From a checkpoint of a small transformer trained on Wikipedia: normalized queries and keys, gated attention.
Each number is 128 + 32 x the weight over its row's rms, rounded and kept within 0 to 255. Layers, rows and columns count from 0. The size above them is the row's rms in percent of the matrix's.

# layer 4 MLP down (transposed), 640x160, rms 0.0586, rows 97-116, columns 0-79
size [ 94 110 110  85 100  94  88  83  98  95 107 104  92 110 114  94 101  94 100  85]
[[137  97  97 131 100 152 142 127 169 146  81 104 148 160 164 123  99  66 143 121  88 159 127 109 175 147 155 136 134 146  89  53  91 142 154  97 164 139 142 160  80 137 155 187 147  96 177 146  91 182 101 158 118 134 172 116 102 146 153 120  99 112 129 130  62 146 121 132 175 115 183 112 107 179 119 103 138  86 116  98]
 [ 96 111 127 113  65 105 160 103 105 129 150 139  72  67 190 170  67 126 135 133  94 104  47 133  94  94 131  84 115 105 129 126 171 190  80 139  47  83 157 112 141 130 118 130 159 100 117 107 189 139 116  82 120  91 120 149 140 119  83 113  97 168 134 124 136 124 102 130  75 101 136 120 150 131  98 106 116 117 121 145]
 [137 144 175 172 138 147 104 125 100 163 172 120 111 116 174 126 143 223 152 110 117  94  92 148 150  81 110 145  89 156 172  97 160 121  80 143 127 131 108  95  92 140 141 180 152 137 112 124 172 134  87 130 138 154 111 153 178 155 168 172 127 150 142 124 127 137  71 158 116  84 127 103 127 161  97 114 111  59 153 177]
 [152 180 180 104 110 124 110 165 109 144 112 146 174 209  96 136  95 132 110 136 157  56 158 143 144 137 141 114 167 116 165 123 151 109 124 170 145 159 125 113 114 155 135 153  77 148 131 131 126  87 112 116 173 125 136 181 170 156  78 162 142 110 118 146 168  90 129 136 122 121 131  83 185 151 115  97 122 160  50 130]
 [137  87  80 135 121 114 156 100 114 155 147 130 158 149 159 139 173 132  97  78 146 154 132 180 119 169 178 101 186  88 181 162 134 147  96 122 108  94 115 126 121  85 143 158 129 128  95 151  98 144 124 122 109 183 114 157 178 141  95 138  92 149 123 138 175 139  60 128 135 161 174 141  79  74 124  92 130 144  88  91]
 [100 129 133 167 157 126 111 181 149 169 210 131 168 161 121  49 122 175  94 107 119  84 154 138  91 113 111 160 121  75 166 127 140 110 153 110 111 158 135 132 133 107 154 138 152 138 100 100 109 180 105 204  95 151 143 187  92 143 129 153 137 140 110 124 140 141  67  84 126 103 141 121 122 121  93 143 114  76  69  87]
 [ 76 127  93 155  97 144 176 119 141 142 107 182 151 182 165 124 144  45 122 104  95 126 166  71 111  98  99 208  90 116 141 125 125 134 141 116 125  81 129 129 151 137 114 116 139 161 149 146 100 153 167 153 152  79 155 152  99 141 134  91 156 190  94 156 149 161 101 123 103 104 172  98 164 156 156 130  93 151  93 126]
 [122 162 134  74 107  99  92  90 143 113 142 156 114  63 121 135  92 141 177 102 170  90 138 156 161 107  92 152 222 136 114  81  90 101 174 142 139 183 120 185 167 135 135 135  98 141 120 131 100 122 104 157 168 165 124 127  92  96 133 141  86 131  90 135 102 105 144 161 193 141 100 144 161 150  92 137  92  94 140  73]
 [ 91 137  77 109 136  97 103 158 110 123 144 125 181 117 124 152 142  93  78 128 118 134 113 145  80  92 100 180 137 176 160  62  87 137 108 179 104  84 109 139 136 135 152  81 126 140 114 141 138  87 194 153 192 149 118 116 120 114 110 144 144 143 126 134 117 122 120 129 114 143 121 167 116  80 123 156 169 133 163 119]
 [160  98  85 153  92 119  98 131 206  99  96 149 142 134 111 167 133  88 166 142  88 151 114  90 176 125 143 100 193 153 135  88  75 139 173  53 153 177 126 139 150  90 203 134 156 125  81  72 124  56  87 118 134 135  91 137 170  92 126 130 133  44 144 146 127 101 119  94 153 109 100 159 114 125  87 152 123 139 153 144]
 [100 114 167 139 108 137 120  89 113 113 131 152 157  95 103 120 149 100 127 145  99 186 143 160 151 104  85  86  94 164  79 106  65  92 131 110 122 121 130 155 135 114  97 144 125 113 144 134 105 142 107 124 150 141 163 124  75 130 109 121  58 146  88 129 103 142 123 145 103 190 135  92 142 151 110 124 183 112  72 123]
 [115  87 102 111  93 148 103 105 173 173 110 134 104 108 164 109  34  87  72  79  58 121 137 103  98 114 159  79 163 113 155 141 122 131 126  92 105  68  96 116 131 119 197 118 149 184 174 173 136  95 228  97 159 165 131  96  68 126 154 158 149 133  99  90  91 140 117 142 182 171 118 106  94 127 187 154 102 135  65 125]
 [ 77 136 165 205 177 148 174 105 146 149 129 156 123 131 121 239 133 105 162 143 122 173 128 150 132 144 133 120 175  96 141 127 163 137 121 139 133 154 182 138 157 116 204 119 117 127 106  99 130 117  76 109 126 145 141 116  97 175 141 174  89  50 128 171 106 139 147 115 108 119 156 162 152 151 166 116 135 166 136 135]
 [130  84 134 107 137 141 146 116 175 128 191 145 170 172 113 119 207 103 114 134 127 180 138 193 119 166 132 100 118 107 100  51  67  93  87  58 137 101 164 157 133 163 100  96  69 109 118 135 149 160 108 140 100 120 102 112 155 131 124  97 114 116 103 175 113 128  78 126 132  94 148  65 139 100 202 184 153 110 156 164]
 [141 180 177 179 125 129 117  66 117 167 125 199 125 176 102 172 154 138  95 109 133 104 166 176 169 117 125 158 119 116 165  87  95 136 101 112 145 115 106 141 142 122 129 131 141 157 100  93 123 114 153 134 163 160 179 131 195  90 139 113 102 147 184  89 158  58 179 128  76 134 103 139 156 144 160 139 129 124 113  65]
 [168 192 136 126 119 134  98  78 123 135  68 129 143 152 100 162 103 201 121 105 131  91  54  75 106 169  89 146 126  99 109 167 110 125  97 152 116 155 123  76 108 146 139 148 164 154 106 120 150 169 148 162 138 149 139 141 213 131 102 118  91 138 133 101  86 130 122  99  83 148 114 126  46 214 117 193 115 143  80  96]
 [ 76 147  89 112  56 157 113 112  67 128 149 148 119 118 145  54  83 120 180 131  63 157 146 120  97 116 118 111 143  75 167 145 117 180 114 146 166 130 144 103 108 183 132 114 133 178  96 110 133 101  84 155 136  98 196 121  93 147  85 105  75 122  90  84 147 101 133 109 154  94 132 155 113 115 153 183  78 167 141 100]
 [ 70 122 175  37 152 108 138 117 179  81 158  92 169 111 135 147 136 122 165 115 173 144 117  87 111 129 137  95  87 147  66 129 176 114  77 147 133 139 126  82 136 119  92 101  80 105  69 148 157 156  81 117 138  85 122  97 140  67  95 106 144 111 120 101 157 146 106 115 139 126 109  82 175 163 186  59 175 113 132 103]
 [104 118  89 144 146 179 163 161 109 134 142 164 160 121 145 120  93  72 152 106 131 174  88 139 118 104 150 197  92 159 160 106  83 112 188 114 105 135 125 101 144 100 167 115 104 113 190 161 122  91  95  88  93 100  80 159 115 152 131 119 136 128 102  53 172 159 163 113 138 161 140  84 132 104 123 137 174 131 121 197]
 [154 189 137 158  97 116 129 160 173 136 172  96 135 137 179 164 114 132 118  99 141  63  71  81 155 160 172 119 104 168 133 128 165  92 130 107  98 103 103 150 133 108 189 156 145 196 113  56 141 114 122 181 153 112 101 120 124 104 163 171  93 124 185 165 121 125  90 166  93 130 182 157 134 129 152 207  96 169  99 132]]
# layer 4 MLP up, 640x160, rms 0.115, rows 98-117, columns 0-79
size [108 109  83 102  96  92 105  90  96  97 101  96  93 111  95 100  99  96  87 105]
[[ 97 151  99 168 140 105 112 149 111 122 142 135 130 143 148 186 126 144 142 134 130 110  55  93 130 148 121 181 172 184 128 119 121 200 156 178 119  72  97 198  66  89 119 106 226 145 119 131  75 120 155 129 112 154 123  50 105 140 141 101 196 111 170 158 165  96 145 101 126 139  90  79  91 117  70 117  73 116 133 100]
 [187 135  83 112 148 117  98 112 111 141 108 143  94 163 222  92 164  71  86 101 193 118 106 152  52 132  82 146 120 117 114 113  95  75 163 107 138 136 163 116 118 171 141  78 198 151 103 145 157 101  98  74 128 164 174 135 175 153 155  81 128 110  82 105 172 127 165 112 136  92  92 138 199  75 110 141  74 111 125 153]
 [169 148 154 166 134 167 109  87 123 173 154 141 149 133 135 118 144 103  67 127 117 115 127 166 164 156  86 166 164 124 132 173 109 155 200 129  60 174 112 125 110 136 149 148 148 131 170 161  84  74 124 127 132 113  92 105 108 159 124 190 119 111  78 143 107 139 150 150 101 107  87 173 158 139  50  95 150 138 141 125]
 [153 162 103 141 105 150 118 131 137 109 127 169 101 135 106 170 146  95 129 177 115 107  62 151  90 128 133 146 168 124 142 140 165  59 136 178  94  92 125  71 111 110 151 157 105 149 116  77  77  87 164  92 174 143 160 135 110 146  81  72 107 142 134 128 182 103 180 135  73  90 130 182  95 151  59 126 106  86 118 105]
 [195 159  77  94 151 117 136  93 118  68  57 151  96 100 130 130 152 103 119 192 164 112  93  63 206 124 129 154 149 168 102 205  91 121 149 135  97 113 165 144  94 162 106 145  77 164 122 110 113 131 103  84 137 100 167 100 149 159 173 132 110 141  91 120 116 116 186 137 107 117 111 117 127  79 131 114 120 135 117 156]
 [115 166 129  89  98 114 130 174  89 127  65 140  96  92  99 111 124 167 139 122  98 106 103 184 164 185 169 143 183 114 141 148 166 153 111 128 128 138 168 181  79 144 143 118 166 184 148 142 131 127  99  91 107 143 133  75 133 132 153 142  90 104 154  98 144 114 175 119 157 135 120 101 104 166  88  78  99 121 157  50]
 [121 129 119 129 126 111 131 126 105 119 107  77  93 121 106 127 161 143  71 162 129 162 113 125  65 121 131 136  78  72 182  70 118 107 106 107 113 122 127 117 101  64 170  61 100 148 125 122 106 133 105 108 152 113 122  97 142 145 141 144  82 197 101 121 109 159 113 126 109 129 138 110  86 188 130 111 171 143 104 209]
 [142 141 152 102 142  62 166 134 143 120 195  95 202 179 143 174 137 141  94 107 121 132 113 137 119 111  96 114 145 183 170  89 120 159 153 125  89  79 147 115 159 137 135 124 112 196 113 101 130 109 217 105 115 120 138 135 119 132  89 165 153 118 117 133 136 141 168  90 110 117 104 145  65 153 120 120 130 118 161 125]
 [168 123 116 105 134 162 171 111 220  76 129 129 123 152 149 111 140 169 133 141 122  64 121  89 134 105 101  53 124 106  87  88  94 162 166 139  64 141 111 130 137 101 172  73 129 158 124 178 132 162  92 121 146  54  92 142 136 143  91 146 131 161 121 143 119  99 159 135 128 143 107 112 136 150 153 146 171 189 130 117]
 [131  61 124 133 100 162 154 136  80 157 135  91 125 182 104 148 143 163 131  87 133  97 170 143  89 111 122 136  72 125 163 115 132  59 152 114 143 144 168  64 120  88 154 142 160  71  85 179  86  92 137 135  87 138 165 133 140  60  99 104 169 132 128  94 190 167 122 116 140 156 130 147 107 175  90 158  82 153 111 138]
 [119 156 124 115 132 114 209 177 126 139 107 172 102 149  96 193 110 133 105 110 166 108  65 113 109 119  90 181 178 146  60 131 162 117 140 120 135  72 149 171 109 159 113  80 165 102 132  76  93 135 181  75 122  94 151 181 143 125 112  29 111 117 108 129 101 133 107 173  68  81 153  99 141  98 140 134 154 122  97 145]
 [163 109  85 141 156 162 171 126 105  85 154 138 175  95 108 119 105 165  46 139 130 119 166 119 148 119  90  74 172  67 105 176 119 168  97 111 147  94 190  76 103 105 142 162 138 146 131 121 124 116  82  92 147  77 105 149 166  89 130 147 110 124  98 110  62  96  96 118 121 120 111  62 133 106 117 121 101  75 163 158]
 [167 144  76 126 169 163  87 102 177 129 114 112 158 203 158 145 148 165 140 159 131  88 138 152 169 178 131 109 138 202 138 150 102 156  74 128 193 102  72  85 110 146 139 131 117 121 136 132 120  53 134 117 134  91 179 111 117  85 165  86  61  90 115 150  70 119 145 171 123  60 123  96 142 128 126 158 151 159 158 179]
 [154 130 107  93  73 166 132 139 169 162  93 148  89 100  92 139 117 162 142 130 115 101 126 138  97 132 102 109 101 138 152 117 199 159 133 165 112 152  68 131 154 126 148 110 137 109  65 144 147 114 104 131 136  90 131 101 115 111 153 136 149 109 136 132 209 112 107 135 127 141  97  68 100 143 135 123 141  97  98 145]
 [144  80 157  90 106 156 164 130  82 184 126 200  98 140 137 158 108  98 102 136 138  73 118 150 143 145 154  93 135  98 151 131 117 131  99  94  85 114 134 148 110 122 138  97 155  95  82 133  89 123  72 158 201  98 131 169  79 129 115 165 161 135 130 163 151 208 128 149 121 185 116 146 153  75 117  59 146 124 131 110]
 [190 117 150 182 102 171 164 189 147 122 156 116 113 105  88 111  54 106 172 117 186  94  76 165 180 139 147 101 144 128 134 103 115 155 169 139  95 166 121 132  89 200 159 187  87  66 147 114 132  79 141 130 183 122 103 118 104 165  99 134  84 158 156 121 120 143 132 110 124  97 108 138 142 157 153 136 127  29  69 132]
 [135 125 114 106 132 146 156 164 150 126 148 144 153  82 111 163 117  65 124  97  92  91 110  90  68 105  99 111 165 148 187 128 148 126 149 166 126  96 135 152 158  82 114 117 129 142 190 135 106  82 138 159 142 197 116  77 137 163  94  89 145  88  73 130 126 116 106 117 202 180 119 148 127 121 114 119 124 103 191 100]
 [197 145 128 148 134 126 130 129 107  46 120 179 141 107 153 110 180 202 127 100 122  98 129 129  93 110 113 179 149 117 156 117 131 149 117 152 107 126  96 159 179 117 124  76 118  88  49 119 154 109 104  98 111 163 138 167 121 118 119 145 147 158  65 153 112 157  96 102 142 137 126  92 176 148 156 138 119 130 109 145]
 [155 135 137  76 181  85 101 121 133 143 171 136  78 142 106 139 151  83 147 159 120 119 136 163 113 141 108 197 114 136 110  85  94  65 132 155 141 185 136 154 117 188 122  49 112  89 117 145 124 135 145 125 163 194 123 180 138 146 130 147 132  96  96  28  64 120 112  92 131 116 122 115 102 132 201 105 146 128  70 111]
 [155  89  55 135 154 105 136 147  95  94 112 107 161 149  87 116  70  34 121 176  92  78 164  48 114 141 135 127  59 164 154  42 119  72 175 126 145  69  70 148 143 149 148 113 128 190 105 145  88 135  70  65 151 101  81 141 155 126 109 146 146  91  91 108 160 138 125  83 175 100 106 143 129 122 105  67 145 143 148 125]]